Part of a small language model's weights.
Size: 10 layers, width 128, 3 heads of 32, vocabulary 5457, 2.43M parameters.
Architecture: RMSNorm before and after each block, rotary positions, no biases in attention or MLP, capped logits.
Each number is 200 + 30 x the weight over the matrix's rms, rounded and kept within 0 to 999. Layers, rows and columns count from 0.

# o: layer 5 attention output (transposed), 96x128, rms 0.108, rows 22-31, columns 0-127
# v: layer 5 attention value, 96x128, rms 0.113, rows 23-31, columns 0-127
# q: layer 5 attention query, 96x128, rms 0.106, rows 32-49, columns 0-127
# k: layer 5 attention key, 96x128, rms 0.104, rows 32-48, columns 0-127
o22,160,209,123,238,190,220,186,187,228,131,251,206,198,163,245,184,249,199,184,188,232,238,209,162,219,127,283,200,214,191,154,248,185,176,188,226,178,192,230,203,222,171,217,188,203,193,202,192,191,248,260,196,175,199,211,193,206,232,181,188,167,176,185,208,182,193,233,230,211,217,193,151,207,231,216,208,220,220,172,187,213,165,218,192,219,256,218,188,169,132,231,233,123,175,182,203,220,121,183,193,194,125,117,192,211,209,215,280,212,228,206,243,216,259,180,227,218,251,173,195,182,168,197,160,125,202,173,191
v23,235,211,163,176,194,235,150,194,173,176,191,212,181,218,192,216,199,189,227,181,185,177,205,223,185,179,215,223,182,161,159,168,200,215,224,151,169,218,181,271,186,201,182,192,193,216,184,205,207,178,217,189,189,233,141,190,241,171,204,156,197,184,200,234,197,208,294,219,169,194,205,173,224,204,260,197,195,190,192,187,186,183,150,194,157,222,189,179,191,226,216,193,135,137,160,249,157,187,175,227,163,158,255,143,189,153,188,203,166,194,206,241,242,223,162,165,191,189,185,206,231,196,183,207,224,207,177,223
o23,194,196,120,203,217,164,144,181,193,153,209,203,205,237,223,219,210,207,223,218,160,271,208,211,230,171,203,191,235,155,231,217,170,195,194,186,221,227,219,245,219,234,219,176,184,197,197,208,206,200,182,214,153,231,192,212,226,167,216,225,232,184,180,205,211,213,212,201,222,131,155,202,224,211,190,169,172,223,230,160,225,164,160,211,161,206,212,223,187,159,217,216,205,223,175,176,181,167,183,220,202,205,233,208,170,214,180,188,183,175,244,305,191,214,206,239,180,197,239,155,235,135,194,175,227,165,189,241
v24,239,215,184,237,221,195,205,167,209,213,208,212,244,193,205,248,167,207,228,163,167,208,238,247,159,201,182,192,193,139,181,222,189,182,222,216,218,232,170,250,203,219,162,224,215,214,200,169,152,231,151,215,205,210,217,194,219,172,201,223,229,190,233,208,198,202,198,172,206,231,176,170,226,157,204,221,159,183,193,204,229,184,208,166,157,196,169,212,222,189,209,168,147,180,181,202,162,197,173,256,204,209,258,209,203,130,169,182,195,188,180,247,222,156,202,187,199,205,188,222,222,240,139,235,176,206,219,202
o24,181,233,181,174,201,215,219,176,219,178,189,323,238,180,239,219,166,196,133,219,202,198,159,221,187,217,219,150,217,187,184,206,229,191,171,174,192,219,201,194,232,211,195,191,199,182,205,181,165,243,203,233,317,198,185,209,235,221,213,209,207,198,144,186,171,187,188,208,205,174,221,207,197,231,166,203,198,200,187,199,222,191,188,221,234,201,195,209,222,168,216,195,199,196,206,229,181,266,207,231,187,180,169,213,230,195,213,215,185,158,196,207,218,191,204,205,207,225,184,183,220,185,155,187,174,193,157,264
v25,211,188,210,183,189,169,245,219,225,185,191,186,121,188,231,135,216,220,176,223,208,161,162,212,227,199,206,217,220,214,246,258,209,229,201,214,212,184,212,210,193,182,207,192,195,221,210,235,242,193,194,208,162,179,185,219,224,204,185,159,192,212,186,203,174,198,212,204,192,187,250,177,204,231,198,188,205,198,231,159,187,193,192,210,220,221,247,203,196,222,154,210,218,217,201,247,214,180,162,171,167,183,161,229,213,227,207,209,216,180,205,191,174,226,229,158,154,171,223,189,216,148,247,186,265,182,216,202
o25,245,183,197,206,198,173,191,208,173,186,170,95,166,209,192,213,206,216,233,228,184,199,198,199,201,172,164,218,180,176,205,197,186,192,183,198,226,199,194,247,190,221,213,198,181,203,213,192,214,197,184,197,62,223,197,206,212,193,173,212,205,203,216,183,222,191,210,164,200,171,198,191,203,211,222,177,199,221,205,187,180,209,193,198,196,183,202,206,177,221,174,212,228,205,195,177,198,88,160,179,185,200,270,201,148,199,180,137,202,204,190,223,175,208,185,221,175,160,219,192,200,175,204,197,230,173,244,208
v26,199,199,195,230,212,232,184,187,178,218,199,190,242,214,193,267,207,187,233,196,217,239,230,184,202,223,197,181,175,213,168,166,200,144,183,211,203,211,173,164,218,204,214,228,177,175,163,182,194,192,222,182,230,206,225,190,166,216,205,220,230,177,180,192,232,205,184,240,208,192,148,246,178,173,197,225,204,226,190,228,224,203,207,205,195,191,155,189,186,171,213,176,219,211,235,128,193,215,244,202,237,234,225,187,186,212,206,201,195,213,189,165,212,178,194,253,222,209,214,220,183,240,166,173,129,212,181,192
o26,170,203,202,209,192,237,215,206,227,231,225,284,228,187,200,188,210,181,180,169,232,172,208,203,211,237,235,190,202,225,194,201,222,208,207,215,166,208,201,150,211,162,195,209,225,207,183,198,198,191,220,199,324,187,210,197,192,209,204,168,183,193,188,217,177,202,186,233,184,234,205,198,198,174,181,209,208,183,194,209,206,201,218,198,194,231,197,179,216,189,227,182,185,196,207,218,203,316,237,224,220,203,151,200,260,202,215,260,206,218,211,167,221,175,196,170,227,228,174,228,199,237,210,196,166,245,165,171
v27,193,193,195,151,180,214,184,203,229,246,199,162,209,243,218,242,194,185,215,201,228,228,219,228,227,219,230,184,168,183,217,211,209,157,175,223,200,151,171,184,288,241,156,206,192,199,144,199,245,173,209,191,223,210,193,197,173,227,196,220,130,178,165,214,190,208,254,266,180,192,152,265,169,253,222,219,195,168,187,254,206,196,204,188,245,171,133,183,209,209,200,214,213,185,199,157,185,200,240,206,207,167,173,211,233,196,163,270,172,190,190,218,181,187,234,204,216,165,198,218,202,219,197,198,188,212,186,196
o27,173,221,155,233,190,250,192,194,238,209,252,241,205,169,167,175,260,169,170,186,253,173,226,194,218,187,241,207,203,200,168,197,224,160,162,232,167,220,216,171,190,187,169,200,215,197,170,176,193,205,225,187,263,184,212,208,221,204,177,167,202,200,185,239,193,227,147,254,187,206,203,188,159,206,211,221,242,199,199,195,211,172,232,208,199,220,205,181,190,175,233,198,165,180,224,213,198,245,251,219,187,217,163,198,281,206,198,284,161,198,204,208,233,200,159,220,242,230,161,250,208,194,203,204,154,223,171,175
v28,255,191,217,174,233,198,241,183,222,208,261,201,192,180,254,174,199,232,240,219,261,185,209,174,193,224,223,181,216,260,210,224,158,181,253,221,293,194,119,146,284,207,185,196,221,214,139,227,231,193,153,200,208,130,221,179,208,154,168,204,193,187,184,191,236,192,233,220,173,249,128,250,235,181,187,207,198,115,189,232,191,127,264,183,143,130,161,213,195,223,173,190,248,219,209,184,192,206,209,176,209,227,219,236,273,213,223,266,114,215,189,175,152,165,179,183,195,191,202,223,213,195,153,210,203,242,165,198
o28,187,200,192,171,138,198,188,187,170,208,209,236,238,166,133,210,235,182,205,268,241,169,212,216,199,193,232,198,168,174,204,125,221,184,175,221,218,196,172,170,204,259,260,167,246,194,158,142,219,215,207,211,253,247,172,210,213,191,160,197,221,267,245,206,192,212,128,187,208,197,228,233,159,239,208,212,198,235,214,216,221,196,222,238,249,153,197,187,221,166,232,167,237,151,244,190,182,258,219,209,223,230,216,174,198,198,211,222,184,222,225,186,165,161,178,221,184,152,102,217,194,169,206,195,198,175,202,164
v29,189,198,229,236,186,222,231,180,185,214,200,214,250,187,190,194,218,232,200,181,191,212,221,145,164,238,199,185,192,267,210,223,207,184,185,241,199,204,203,173,141,184,177,219,187,232,224,211,174,221,222,197,197,190,216,211,172,200,198,214,157,184,182,175,191,227,180,166,165,211,213,228,199,166,180,194,224,173,233,225,184,212,211,165,132,187,170,207,191,168,230,174,251,244,241,204,226,217,208,187,212,243,207,189,187,193,194,219,218,217,217,164,189,173,213,186,233,186,196,154,190,209,184,200,190,184,220,183
o29,192,188,237,195,187,232,216,214,218,226,203,264,227,215,182,178,197,214,152,183,204,162,202,165,148,222,233,196,203,248,165,195,236,185,220,208,187,203,200,148,168,197,190,243,244,223,183,184,214,196,208,198,275,180,199,213,192,226,220,173,233,211,237,202,169,186,171,208,224,275,204,194,178,200,186,200,212,175,195,206,188,214,197,247,211,225,200,193,216,217,213,183,195,178,222,216,208,259,221,210,218,195,157,207,216,214,192,218,227,225,200,147,218,179,259,194,216,208,167,224,220,236,184,227,202,230,215,186
v30,130,174,282,191,197,198,206,173,190,197,189,169,199,170,158,138,193,192,152,191,215,213,161,132,212,234,174,198,225,231,236,190,192,212,181,230,190,142,237,172,188,202,140,193,168,211,217,234,194,232,186,226,203,203,211,237,157,251,207,231,189,168,201,202,178,191,175,151,206,189,228,266,161,280,178,216,225,218,233,260,214,224,216,187,231,183,194,197,202,172,183,220,227,235,228,195,230,229,209,165,224,204,115,233,163,207,207,207,280,196,222,140,185,188,202,221,222,190,215,176,176,239,261,218,194,168,192,130
o30,194,189,243,233,212,276,219,230,249,241,226,182,223,171,206,139,205,211,186,155,228,151,169,139,179,217,240,221,218,254,151,226,214,194,225,232,191,181,194,164,128,151,160,235,213,217,174,221,211,211,213,182,204,173,231,197,183,229,170,199,196,177,236,212,209,203,150,185,220,311,222,163,176,190,189,248,250,184,204,216,184,242,235,193,227,206,172,193,197,220,222,214,169,180,231,191,198,162,214,195,180,193,103,227,212,216,204,235,239,219,164,138,205,183,225,184,216,207,151,236,194,273,213,226,173,261,185,157
v31,193,197,174,172,202,175,198,230,190,173,197,232,175,167,223,186,209,199,192,212,216,176,201,221,218,168,222,245,211,191,197,197,200,246,217,167,211,211,193,199,216,191,236,178,207,227,184,203,195,192,219,170,188,197,187,155,258,175,182,176,170,231,196,199,220,193,210,220,186,233,217,158,203,175,211,157,212,202,175,147,156,193,180,218,186,194,230,199,231,249,191,208,181,167,185,246,180,179,195,210,143,178,210,206,237,223,204,197,144,188,204,240,185,188,165,168,171,196,179,223,206,172,201,220,233,219,192,204
o31,213,198,179,184,202,153,161,184,158,173,167,157,171,234,171,241,193,185,212,233,166,247,225,227,214,167,160,221,193,167,222,170,159,195,188,181,234,194,197,237,230,241,232,167,175,190,211,205,196,185,187,189,124,221,197,200,219,180,213,226,208,227,195,184,213,182,214,179,206,147,202,217,198,217,224,170,163,228,220,209,204,188,178,199,184,160,200,231,205,198,176,205,245,204,191,184,206,141,168,180,188,193,266,191,157,194,188,151,192,177,220,237,163,217,183,233,177,172,229,179,198,150,206,199,241,161,226,221
q32,226,228,186,228,190,238,187,204,257,235,159,220,242,201,262,135,205,202,218,166,169,209,245,258,281,181,233,252,192,193,205,215,272,181,268,194,134,179,197,161,241,217,158,198,180,190,240,223,141,201,252,162,190,178,254,215,181,208,204,173,257,188,220,238,205,243,196,181,220,152,172,224,232,183,229,186,237,191,204,206,144,182,249,122,145,184,182,136,222,259,232,197,207,233,198,225,231,272,168,195,173,155,165,247,252,119,225,267,225,243,174,197,195,230,194,126,234,137,181,204,222,236,261,219,262,222,186,168
k32,153,239,209,169,222,196,195,212,196,234,194,206,231,210,171,263,150,267,201,175,173,240,212,246,214,241,136,226,221,237,240,191,121,206,162,207,234,162,196,231,175,195,248,174,215,191,213,205,207,241,237,241,280,202,249,191,133,167,179,229,180,256,202,188,203,192,180,177,240,177,204,206,161,197,157,197,119,277,138,190,200,193,184,188,253,217,172,252,174,142,212,211,183,195,195,167,204,212,165,214,205,222,208,181,164,134,210,177,178,216,220,169,119,193,188,217,173,231,257,167,167,213,205,200,174,178,155,188
q33,240,205,180,226,205,206,202,187,241,225,138,215,215,188,244,194,178,191,219,174,151,196,219,228,214,215,246,213,186,228,199,224,241,166,288,211,172,164,173,191,234,165,169,161,134,200,224,228,157,182,238,172,206,174,215,184,191,180,189,167,197,141,196,222,212,220,203,178,183,161,208,238,219,188,233,187,258,189,228,178,220,211,224,175,193,227,189,152,213,227,234,200,226,241,130,209,204,243,175,190,176,157,199,182,190,171,210,225,236,229,190,199,241,182,227,162,220,185,168,231,226,219,232,173,213,205,155,181
k33,156,210,198,192,182,180,184,197,204,216,214,173,205,212,209,236,170,248,216,189,173,229,216,245,217,240,153,201,166,205,226,181,153,179,142,214,221,190,214,220,203,221,216,183,186,196,194,202,178,250,177,293,236,194,185,227,159,167,225,246,194,241,197,190,171,157,153,237,244,173,157,203,176,209,192,230,169,259,146,228,220,228,172,200,241,197,177,253,200,192,223,219,202,201,230,165,187,203,180,221,185,234,175,197,202,115,202,146,161,193,222,192,143,195,171,217,205,184,257,206,171,221,179,207,190,188,196,171
q34,164,186,217,170,208,207,200,196,133,163,219,171,166,213,150,233,234,195,170,220,259,187,158,195,169,217,168,198,241,188,192,202,130,226,158,194,230,225,261,219,145,215,229,223,268,219,195,157,236,210,188,236,182,203,213,197,231,212,239,254,197,258,188,202,195,200,174,217,230,242,178,163,181,233,205,230,159,209,184,198,154,206,189,240,230,151,231,271,211,157,175,211,139,142,249,176,207,134,216,212,230,258,211,210,177,256,205,175,170,166,210,224,172,188,210,267,199,204,183,188,209,169,188,227,196,179,241,216
k34,258,152,234,197,168,164,200,214,186,132,222,197,155,182,216,156,262,168,155,231,211,186,204,137,195,135,217,211,194,179,135,167,242,214,225,180,189,171,216,179,182,188,206,212,240,194,210,177,244,202,179,196,166,210,161,180,278,211,178,241,189,153,222,192,203,216,229,180,151,231,215,185,190,149,220,200,232,164,232,195,212,199,195,247,159,206,198,206,224,247,144,193,211,239,221,259,180,147,185,158,175,174,237,167,221,252,168,200,243,164,220,231,259,207,232,180,233,199,185,175,207,153,189,195,201,206,221,223
q35,196,170,187,223,170,198,201,158,192,225,165,178,207,201,187,209,211,201,160,192,174,218,196,180,208,216,235,145,170,179,227,219,166,187,191,217,227,172,182,204,148,189,168,217,193,205,188,237,223,157,147,192,254,215,156,241,200,201,182,241,172,216,172,178,174,154,269,176,217,213,173,224,187,181,183,236,170,177,240,236,265,227,178,211,235,174,193,197,226,186,237,210,232,194,183,223,166,190,236,187,238,227,209,188,210,244,210,192,189,247,203,224,235,206,218,229,193,187,236,215,233,215,177,179,194,208,188,212
k35,170,191,224,196,193,165,163,213,204,199,217,207,236,198,238,218,167,221,207,202,267,194,182,206,180,216,161,177,223,179,220,153,204,155,235,153,215,243,246,195,265,196,275,192,216,200,208,137,115,208,156,269,191,210,198,185,201,188,220,252,256,243,182,224,166,212,159,223,219,197,212,220,206,204,193,190,236,229,163,176,204,180,186,157,199,206,187,200,182,189,211,168,144,208,195,209,211,187,156,209,194,225,202,192,239,192,226,208,165,167,194,186,164,197,181,177,221,199,162,185,191,199,126,194,182,191,169,208
q36,182,223,177,207,217,194,214,213,244,226,181,227,206,162,247,221,182,175,238,136,184,189,237,208,212,199,178,216,163,258,170,194,208,174,238,191,193,212,160,203,226,235,207,176,140,160,176,188,180,180,222,166,208,181,207,227,171,167,199,150,220,151,229,189,177,212,174,225,209,217,217,223,242,157,167,175,232,220,203,191,209,207,211,160,167,217,174,173,170,256,237,181,238,244,173,240,241,236,198,209,194,166,177,210,222,176,206,242,244,253,219,175,230,176,166,189,193,209,224,236,188,221,246,210,211,241,180,157
k36,197,221,239,193,244,201,242,241,199,206,179,187,228,234,203,189,148,244,241,190,193,204,186,250,221,232,201,248,192,195,224,206,202,237,184,195,177,178,218,208,201,192,200,209,174,207,183,213,207,163,218,219,252,244,180,171,175,215,194,173,216,181,190,189,252,253,195,207,195,210,187,169,177,204,207,216,183,205,226,216,176,227,186,191,196,180,192,175,183,189,212,242,204,190,208,171,184,227,209,228,216,175,224,218,186,204,231,190,196,213,229,223,189,203,188,247,167,162,232,212,206,224,228,209,211,173,208,211
q37,184,201,182,218,207,245,163,145,174,168,193,189,225,204,174,175,221,213,196,245,189,207,180,215,231,171,198,167,231,183,205,200,197,230,205,204,192,197,198,182,192,172,209,221,220,294,225,161,143,254,242,266,166,218,156,195,215,243,202,221,207,253,234,201,201,200,147,197,227,172,197,206,182,224,186,208,187,229,158,212,149,192,191,201,170,212,207,218,203,177,215,212,193,158,247,180,200,162,222,216,197,207,182,218,192,222,184,142,193,182,160,189,129,205,181,203,192,177,189,152,160,220,220,184,180,190,177,222
k37,198,188,196,198,170,201,202,216,226,175,216,209,178,202,186,151,270,172,159,256,189,225,266,128,159,205,219,206,178,166,140,243,203,179,224,223,221,218,158,206,189,194,190,234,201,161,181,167,185,180,183,189,159,207,180,211,259,178,153,137,195,177,204,146,136,135,212,198,198,214,222,186,217,164,228,210,240,176,225,150,181,155,230,206,195,235,235,260,209,207,149,188,201,189,220,245,205,156,182,133,167,223,170,142,232,231,168,271,215,183,239,177,207,186,213,182,186,246,140,190,242,171,197,218,205,255,250,205
q38,164,157,179,183,180,199,194,172,166,239,170,239,232,254,189,184,175,212,169,240,189,246,192,154,188,201,167,194,155,260,188,214,201,197,198,168,199,201,198,174,238,227,228,188,200,240,230,157,227,178,226,175,207,248,170,185,153,222,169,190,263,238,213,228,211,209,154,232,235,137,262,204,170,177,203,199,181,183,210,166,265,166,215,199,198,240,141,185,187,178,186,228,246,190,197,186,244,215,259,224,163,187,161,240,169,255,175,214,226,254,160,208,190,204,199,200,245,187,180,155,237,193,194,188,196,198,180,200
k38,188,210,195,154,213,231,256,263,255,246,187,226,196,198,194,228,175,218,206,194,182,211,226,205,222,213,175,236,229,167,169,184,202,217,177,203,208,185,170,179,205,163,231,173,169,145,156,222,223,165,232,155,236,120,250,168,174,168,194,167,179,211,197,208,230,227,206,228,194,227,210,193,225,190,185,194,178,182,209,196,178,211,201,166,216,173,216,199,139,234,192,206,207,214,182,180,192,225,217,215,182,181,197,230,219,183,244,217,209,215,181,175,183,168,132,153,171,188,220,244,223,206,181,235,195,279,164,157
q39,234,198,212,177,193,177,184,227,182,200,191,205,186,181,216,211,175,197,215,213,235,193,263,208,149,241,215,228,204,195,181,173,193,193,174,204,210,181,175,191,197,228,196,183,162,179,219,179,240,206,193,194,187,163,196,240,248,168,203,201,190,207,202,191,160,179,200,210,162,215,214,200,214,198,184,185,238,208,191,159,208,247,257,216,202,168,238,200,216,223,184,218,193,236,188,245,270,184,143,190,192,232,211,180,211,181,167,207,194,179,269,182,217,184,212,198,207,239,193,240,210,170,160,202,228,234,204,225
k39,179,242,157,173,209,237,180,188,204,213,212,243,283,241,249,236,148,252,228,193,177,250,157,245,235,250,229,196,216,203,215,251,197,221,196,206,181,196,161,223,181,280,230,174,194,244,215,227,233,235,223,211,224,179,238,175,106,207,190,225,210,176,171,220,208,220,210,178,202,151,171,210,204,211,179,193,175,197,215,208,231,260,200,180,214,209,166,188,144,162,206,204,204,183,161,170,194,180,186,221,226,211,201,212,186,200,195,194,188,208,189,243,181,220,204,213,185,177,218,215,183,236,218,168,205,172,166,202
q40,197,228,221,210,267,271,239,250,245,216,205,222,262,168,253,202,157,194,252,122,110,195,204,274,267,180,212,268,183,170,238,255,236,199,256,269,151,241,126,190,202,158,176,229,162,165,164,246,214,185,216,192,264,245,218,185,107,167,221,171,202,151,262,187,246,265,212,231,237,183,230,248,185,148,175,258,195,244,179,196,186,197,244,114,165,211,155,160,240,219,202,210,194,214,164,148,201,308,190,255,198,150,159,178,240,126,261,208,251,219,170,166,265,188,137,169,136,178,250,244,138,292,277,258,156,290,141,158
k40,229,196,217,222,217,153,207,191,157,203,217,176,134,191,189,187,206,185,196,220,211,178,169,224,203,195,193,185,200,234,190,165,233,218,200,161,203,189,235,200,222,204,218,158,217,200,179,184,192,202,185,218,185,169,139,215,225,199,223,172,191,208,263,242,207,205,175,185,147,193,210,172,225,161,197,190,201,203,208,223,156,189,207,234,205,214,193,210,197,230,244,219,233,209,211,211,205,232,208,235,155,179,249,226,187,206,178,167,223,186,239,207,186,224,229,209,222,211,187,183,205,160,229,191,212,171,193,208
q41,218,192,153,216,207,253,200,219,228,202,221,197,231,147,228,196,187,220,225,241,154,196,222,155,238,231,181,187,180,170,162,245,170,156,217,217,219,185,189,184,203,153,190,224,152,254,155,127,219,200,181,241,217,168,247,163,176,234,185,170,147,187,210,149,170,195,204,214,199,252,211,168,212,159,216,226,246,239,187,183,185,261,175,163,193,229,225,245,190,192,252,207,224,246,198,173,187,200,135,216,174,217,169,185,225,164,189,215,201,207,195,174,189,208,121,229,174,217,147,231,174,200,235,227,166,246,166,233
k41,262,182,179,196,235,206,201,164,168,205,222,260,204,227,168,212,212,201,187,213,182,219,174,117,198,201,212,169,194,243,178,145,244,130,156,232,214,230,176,180,152,263,227,200,145,149,198,210,134,212,183,217,184,161,177,209,227,197,169,205,200,146,127,205,233,210,229,191,202,199,211,181,214,205,249,200,238,207,255,208,172,173,194,184,215,229,194,195,168,158,253,233,245,166,197,232,211,157,188,164,140,243,218,193,138,238,146,184,183,212,248,173,233,181,157,219,193,227,199,175,272,170,207,177,221,159,207,193
q42,167,216,147,212,233,151,225,209,214,201,210,191,190,267,166,228,206,250,216,165,242,208,190,225,115,179,181,230,199,227,241,177,227,250,197,177,172,191,229,240,212,223,254,202,290,180,118,187,213,199,144,234,224,176,191,226,213,130,239,261,255,223,239,237,162,155,180,196,168,240,248,221,208,195,117,202,150,187,194,163,213,167,179,182,176,184,174,236,213,171,142,249,177,197,201,193,195,220,198,197,262,139,192,232,199,233,227,215,163,233,178,267,184,254,221,186,183,216,229,192,170,183,170,207,212,229,196,194
k42,171,214,233,230,218,215,204,253,159,203,139,188,172,174,207,188,163,181,191,161,274,174,170,225,179,186,195,205,227,197,204,150,148,239,155,181,147,132,229,191,201,171,225,143,163,227,205,171,205,176,179,149,182,224,199,166,175,211,269,250,173,263,243,215,163,255,187,258,203,217,217,223,159,221,180,186,174,231,198,195,166,171,237,197,220,155,207,186,267,237,164,182,101,189,181,199,207,238,250,223,190,165,208,230,194,188,273,206,214,227,191,261,181,227,146,203,222,188,174,205,163,243,208,221,198,198,228,230
q43,209,222,179,164,226,168,196,243,204,159,230,227,179,197,233,175,195,226,227,196,237,143,196,243,147,143,239,239,205,170,210,212,221,214,181,175,189,201,224,213,192,211,185,193,176,209,215,263,244,189,218,228,166,187,196,226,232,178,195,183,215,144,231,171,236,207,164,217,174,242,203,192,192,217,197,189,215,169,201,167,160,176,235,191,179,170,205,220,239,195,171,271,215,269,176,189,241,214,134,179,204,183,187,172,224,184,238,209,210,172,226,237,204,186,212,212,147,206,198,204,213,167,204,250,231,270,178,268
k43,217,195,174,241,257,220,171,201,162,245,158,146,148,210,194,197,227,195,204,186,190,186,161,248,190,261,242,179,183,226,188,182,242,223,198,213,139,194,184,195,175,232,197,147,211,220,184,167,290,206,217,197,189,218,214,207,196,176,208,176,167,237,197,206,221,207,222,239,230,189,197,243,193,223,189,189,178,158,209,200,192,220,195,241,241,220,220,253,175,193,193,148,189,119,190,221,226,207,194,220,127,213,201,224,191,232,182,238,197,258,228,244,172,186,190,131,184,217,158,231,203,224,193,157,242,220,219,189
q44,186,169,208,175,183,209,276,257,245,279,148,200,173,243,172,189,228,264,192,190,212,217,186,238,172,122,227,195,213,174,233,219,199,236,231,178,188,238,232,228,173,219,218,235,264,189,182,151,214,172,179,209,213,274,181,238,206,219,227,179,221,246,200,137,188,199,111,178,199,224,155,189,200,192,222,188,206,129,210,174,197,202,192,199,193,132,200,226,201,228,156,233,218,204,252,173,165,192,225,226,238,214,169,192,186,204,256,197,226,243,211,235,149,224,259,161,202,206,202,242,208,203,201,166,150,231,275,229
k44,238,209,197,154,248,187,197,208,299,188,234,255,218,231,150,212,148,206,194,162,213,178,181,212,207,254,203,242,212,200,166,192,238,164,233,191,180,203,217,184,232,181,258,233,230,202,217,198,177,166,196,197,182,208,251,143,126,197,239,244,158,234,201,169,204,196,261,210,180,217,254,276,225,218,160,133,170,187,232,175,192,192,168,144,174,167,206,194,181,183,217,147,174,163,187,211,228,228,204,193,221,206,191,184,250,183,237,253,210,236,172,170,179,194,188,134,245,245,181,190,208,228,165,210,212,241,219,195
q45,206,174,189,135,106,204,182,210,259,225,145,193,221,195,188,193,195,162,193,246,144,213,196,251,223,190,154,191,195,147,156,200,193,178,192,156,145,244,240,228,223,218,199,163,242,152,150,118,202,215,192,167,164,207,209,213,162,175,180,178,236,271,211,184,185,202,178,229,181,163,222,180,212,183,237,217,236,168,169,160,202,186,235,178,197,125,225,219,219,223,149,218,209,170,290,174,190,200,143,244,143,179,224,192,184,158,191,158,160,192,203,139,175,235,188,151,223,227,189,259,195,184,186,205,176,197,221,198
k45,157,203,168,202,161,185,229,131,236,147,246,255,234,178,183,275,161,217,219,198,207,206,168,232,216,237,242,212,269,240,222,177,186,237,187,233,210,181,174,195,233,185,188,212,277,260,253,190,183,184,212,143,189,132,226,209,209,195,239,222,112,211,209,194,212,180,207,167,188,216,232,238,223,222,170,115,204,214,239,203,206,200,153,175,172,193,194,174,192,182,220,214,202,171,140,190,203,232,172,170,223,195,184,193,194,205,195,246,182,236,163,200,209,254,207,213,181,227,226,239,206,206,192,225,213,180,193,175
q46,243,199,160,174,204,166,156,228,199,147,255,193,193,225,184,185,184,160,220,178,230,176,197,218,169,220,192,235,240,178,172,166,243,246,220,241,166,191,177,207,240,249,156,165,227,256,124,204,193,205,198,207,194,175,204,193,191,185,183,191,195,221,245,248,223,147,260,215,180,165,231,234,236,180,157,173,183,207,166,169,205,159,191,217,172,200,179,169,236,221,204,217,186,129,183,211,245,219,217,199,182,192,250,200,197,204,207,192,177,173,230,169,208,187,191,168,190,223,146,219,220,194,167,226,232,239,166,181
k46,157,205,229,244,150,165,230,228,160,239,178,130,239,179,203,207,232,148,182,202,216,209,198,200,196,195,218,175,199,233,258,188,172,253,179,202,237,129,201,196,198,224,179,139,212,240,217,224,196,221,213,157,159,210,177,244,228,189,246,178,186,233,230,200,177,216,163,173,186,177,240,173,191,206,152,200,216,215,231,233,202,222,216,214,211,233,179,213,265,222,180,237,158,204,166,203,168,232,222,149,173,179,189,197,191,178,192,207,259,208,164,274,194,245,186,191,227,186,196,240,224,221,226,189,158,159,228,207
q47,165,210,214,140,242,88,233,252,233,245,191,207,123,198,140,233,222,207,188,138,246,182,179,225,112,172,216,234,199,217,226,197,285,261,205,165,180,209,195,246,216,235,185,190,248,157,205,198,180,184,201,212,202,212,211,211,239,116,247,219,142,235,196,244,231,170,195,212,168,198,153,244,192,215,190,197,208,217,199,198,200,162,193,229,204,125,164,157,216,226,189,184,186,200,183,215,224,214,196,207,239,224,204,185,170,215,233,218,204,184,201,212,218,173,257,183,232,220,201,212,226,189,179,189,219,233,258,184
k47,216,181,233,214,222,163,214,248,231,212,205,173,219,193,185,213,248,194,196,199,221,180,181,284,193,226,201,194,243,145,222,217,163,197,185,162,186,171,283,198,199,158,208,192,196,275,205,233,249,184,171,181,179,285,178,172,154,237,267,232,224,176,214,199,193,227,265,214,244,193,210,214,190,228,177,190,139,186,209,255,216,196,175,196,160,177,203,181,219,237,149,191,134,185,242,216,187,234,209,216,217,181,195,219,251,204,253,192,218,216,162,248,176,265,174,117,186,206,225,177,215,236,197,194,186,193,225,199
q48,195,178,233,198,211,211,156,221,186,212,211,214,197,193,160,157,204,222,220,177,228,193,218,226,210,188,189,225,210,147,216,157,214,219,198,199,192,164,217,198,170,226,196,208,208,190,206,199,279,216,190,167,181,220,207,216,224,216,229,191,186,197,226,201,180,182,209,156,206,195,195,159,207,195,184,161,180,186,211,182,179,200,209,174,183,186,179,194,217,238,199,206,207,176,247,226,230,206,203,223,193,227,160,253,256,200,182,213,182,184,201,217,195,207,164,175,210,173,198,195,215,216,201,217,222,183,218,174
k48,188,181,146,181,188,257,223,197,235,210,193,230,213,198,250,203,164,212,212,191,186,231,232,237,218,215,215,251,198,233,176,250,210,208,214,224,180,190,178,223,212,224,217,192,204,216,252,215,182,192,212,136,244,179,256,164,147,177,204,146,162,222,183,180,171,207,211,217,190,150,169,228,190,221,225,185,187,163,184,203,176,230,209,159,188,188,221,218,203,192,230,199,211,228,177,188,231,256,198,245,201,165,212,228,214,152,230,232,163,217,212,187,199,187,196,198,164,195,193,222,195,224,226,207,196,224,188,194
q49,223,207,190,185,232,249,185,205,237,185,199,235,187,179,230,160,204,211,231,187,160,193,236,230,253,189,221,241,223,211,213,191,220,208,246,206,172,185,241,205,218,252,195,180,200,221,198,192,179,203,242,187,193,183,213,226,191,213,230,179,210,185,207,204,210,207,194,192,210,159,208,204,222,205,228,170,230,224,207,177,164,170,248,144,154,208,199,135,252,214,213,206,231,192,202,216,208,236,181,210,150,182,166,291,263,174,196,290,237,224,171,199,193,244,180,157,221,170,134,204,211,190,255,215,282,252,188,161